Weights of a small GPT-style language model, trained from scratch on English Wikipedia: 9675 steps.
Each number is 128 + 24 x the weight over its row's rms, rounded and kept within 0 to 255. Layers, rows and columns count from 0. The size above them is the row's rms in percent of the matrix's.

# layer 4 attention query, 512x512, rms 0.118, rows 85-95, columns 320-383
size [ 97  95  97 101  95  98  97  98  94  95  98]
[[122 149 129 137 120 154 156 107 122 105 144  81 160 127 115 117  73 137 132 119 153  80 139 105 130 167 115  98 121 139 108 114 166 106 138 176 153 110 144 104  84 135 134 146 127 134 118 126 154 110 122 109 122 226 124 171 139 104 154  80  75 134 138 115]
 [127 149 116 126 125 121 134 131 107 109  98 116 106 129 161 127 171 114 110 123 142 127 115 123 109 173 112  91 107 120 111 190 105 110 138 119 134 129  99 142 131 104 139 132 136 108 138 115 122 143 138 129  84  79 100 126 101 120 112 126 104 118 101 122]
 [117  95 155  92 115 137 134 139 114 130 106 133 119 117  81 115 132 113 176 169  85 122 153  92 112 120 117 110 147 159 116 156 165 117 114 173 131 174 154 141 147 166 115 157 148 117 187 118 182  93 117 110 137 108 106 136 125 126 139 125  97 115 143  89]
 [140 148 115  98 100 113 162 125 113 131 132 134 123 127 114 106 130 138 130 103 105 126 135 121 130 137  95 143 114 109  91  93 107 137 100  97  99 109  91 155  86 166 119  94 112 161 145 105 121 168 120 135 141 169 115 108 128 102 113 112 137 141 138  97]
 [112 118 115 113  83 115 130 110 122  91 131  80 102 177 155 128 136 125  79 126 144 126 120  69 111 159 141 119 140 167  98 134 104 151 137 145 144 102 168 117 136 111 117 125  84 136 165 147 155  98 145 151 136 120 119 133  96 116 101 104 151  91 112 139]
 [116 160  65 157 114 158 174 101  75 131 125 153 117  90 149 107 148 120 151 124 112 123 116 193 100 157 133 104 127 132 135 147 124 129 119 126 126 133 130 114 108 157  77 150 130 150  97 135 119 102 149 132 220 159 134  77 151 149 154 117  95 157 131 106]
 [145 100 118 143 130  90 148 115 112 107 120 155 105 121 128 186 131 125 125 105 147 156  98 141  54 176 130  90 160 135 131 179 115  96 138 173 123 140 104 120 157 145 115 161 128 118  89 134  89 141 121 142 166 157 140 124 118 102 115 101 165 126 132 146]
 [140 135 136 154 161 207 132 162  96 110 148  97 106 167  84 102 125  95 101 184  88 136 126 112 130 140 125 132 141 127 115  93 109  64 116 126 146 136 118 113  89 156 134 132 135 104 184 124 116 149 141 148 154 131 100 126 111 106 101 159 144 129 120 132]
 [ 96 154 121 128 136 116 186 139  86 124  90 128  93 151  97 145 152 119 129  93 153 130 103 118 127 133 115 128 123 121 142 124 117 164 102 104 155 107 100 117  96 114 143 137 150 145 126 126 100 136 125 154 119 131  83 151 118 153 121 143  93  90 137  85]
 [141 143 122 140 155 133  98  90  98 165 156 122 115 128 122 153 100 125 122 153 158  77 152 110 113 138 146 120 127 106 145 134 153  82 114 178 111 156 104 133 141  72 110 119 163 100 101 121 110 126 125 131 200 101 109  85 127  98 144 158 116 131 172 117]
 [149 155 114 138 127 157 146 140 149 112 128  92 168 177 142 123 140 167 120 125 151 144 131 133 164  94 128 141 104 165 129  93 110 114 164 101 122 105 117 107 128 139 200  81  98  99 106 134 119 112 128 141 123 107 174 148 129 137 166 133  93 119 107 107]]
# layer 4 attention key, 512x512, rms 0.12, rows 85-94, columns 320-383
size [ 99  93  96  96  94  95  93  96  89  93]
[[122 123 146 102  96 140  94  93 153 124  98  77 135 160 155 109 130 124 132 145 108 116 123 115 132 125 128 120 189 191 106 178 146 115 108 124 125 124 146  97 139 134 176 176 174 141 165  99 141 102 127 149 100 145 173 118 114 171 124 133  89 129 181 206]
 [154 144 128  94 122 127 156 105 162 125 170 102 105 174 118 140 153 119 132 108 164  86 169 177 124 103 142 121 164 129 165 138 113 133 132 142 147 166 126 177 112 129 124 107 175 153 106 105 131  86 125 123 112 166 120 103 167 132 129 126 112 121 113 101]
 [148 107 142 135  83 149 131 133 125 155 128 148 125 119 130 125 137 119 155 182 101 162 113 104 172 140 136 129 149 134 102 117 101 158  90 146 115 125 123 151 112 140 107 122 184 133  79 109 141 138 155 144 108 157 122 120 156 136 142 135 154 165 143 173]
 [114 129 164 141 122 137 146 144 109 137 149 123 162  94 131  94 130 112 133 111 131 132 133  97  79 125 119 127  89 132 135 151 143 183 132 106 132 133 148  81  99 109 100 140 177 149 112 143 109 139 134 121 138 109 122 135 105 116 121 113 142 174 136 148]
 [158 111 151 130 166 141 127 111 137  86 105  94  81  98 132 161 115 145 134 155 148 145 115 152  95 143 112 134 145 134 127 143 108 110  94 132 106  95 127  84 126  90 148 144 178 131 132 123 167 110  93 159 138 145  60 115 127 155 149 125  94 136 130 143]
 [103 118 149 105  96 110 123 142 135 150 115 149 170 122 116 141 152 117 134 112 129 138 157 146 168 158 137 138 105 143 182 109 106 113 176 132 146 150 106 124 144 146 138 146 108 120 132 108 123 141 113 135 134 145 148 119 122 123 123 146 125 144 135 128]
 [112 125 148 145 121 121 105 145 132 119 117 123 157  93 105 109 139  98 128 148 118 143 133 131 112  99 139 134 116 124 159 126 112 100 116  98 129 104  85 159 141 151 115 116  69 128 135 119 123 116 118 151 156 144 150 149 116 116 138 123 132  96  99 106]
 [123 141 121 147 176 177 153 146 120  88 176 114 113 157 156 147 132 139 168 179 164  94 127 150 113 112 111 106 126 112 132 127 155  83  86 123 117 119 115 107 132  86 139 120 118 104  70 120 167 106  93 112 110  92 143 121 146  82 142 102 148 121 122 173]
 [156 128 134 103 171  77 155  87 136 145 136 129  63 144 104 127 139 120  84 127 135 135 130 109 160 132 102 118 145 123 121 118 117 133 165 104 108  66 160 132 157 168 137 125 193  93 101 152 137 137 142 117 117 113 130 107 156 115 147 100 117 147 113 163]
 [141 129 147 108  89 112 204 124 130  98 135 172 106 132 153 118 117 100 148 177  88  84 106  82 111 153 127 122 132  97  96 168 125 122 122 139 108 171 115 123 114 148 101 110  96 140  67 171 135 154 104 131 148 148 102 143 137 141 110 108 101 148 131 111]]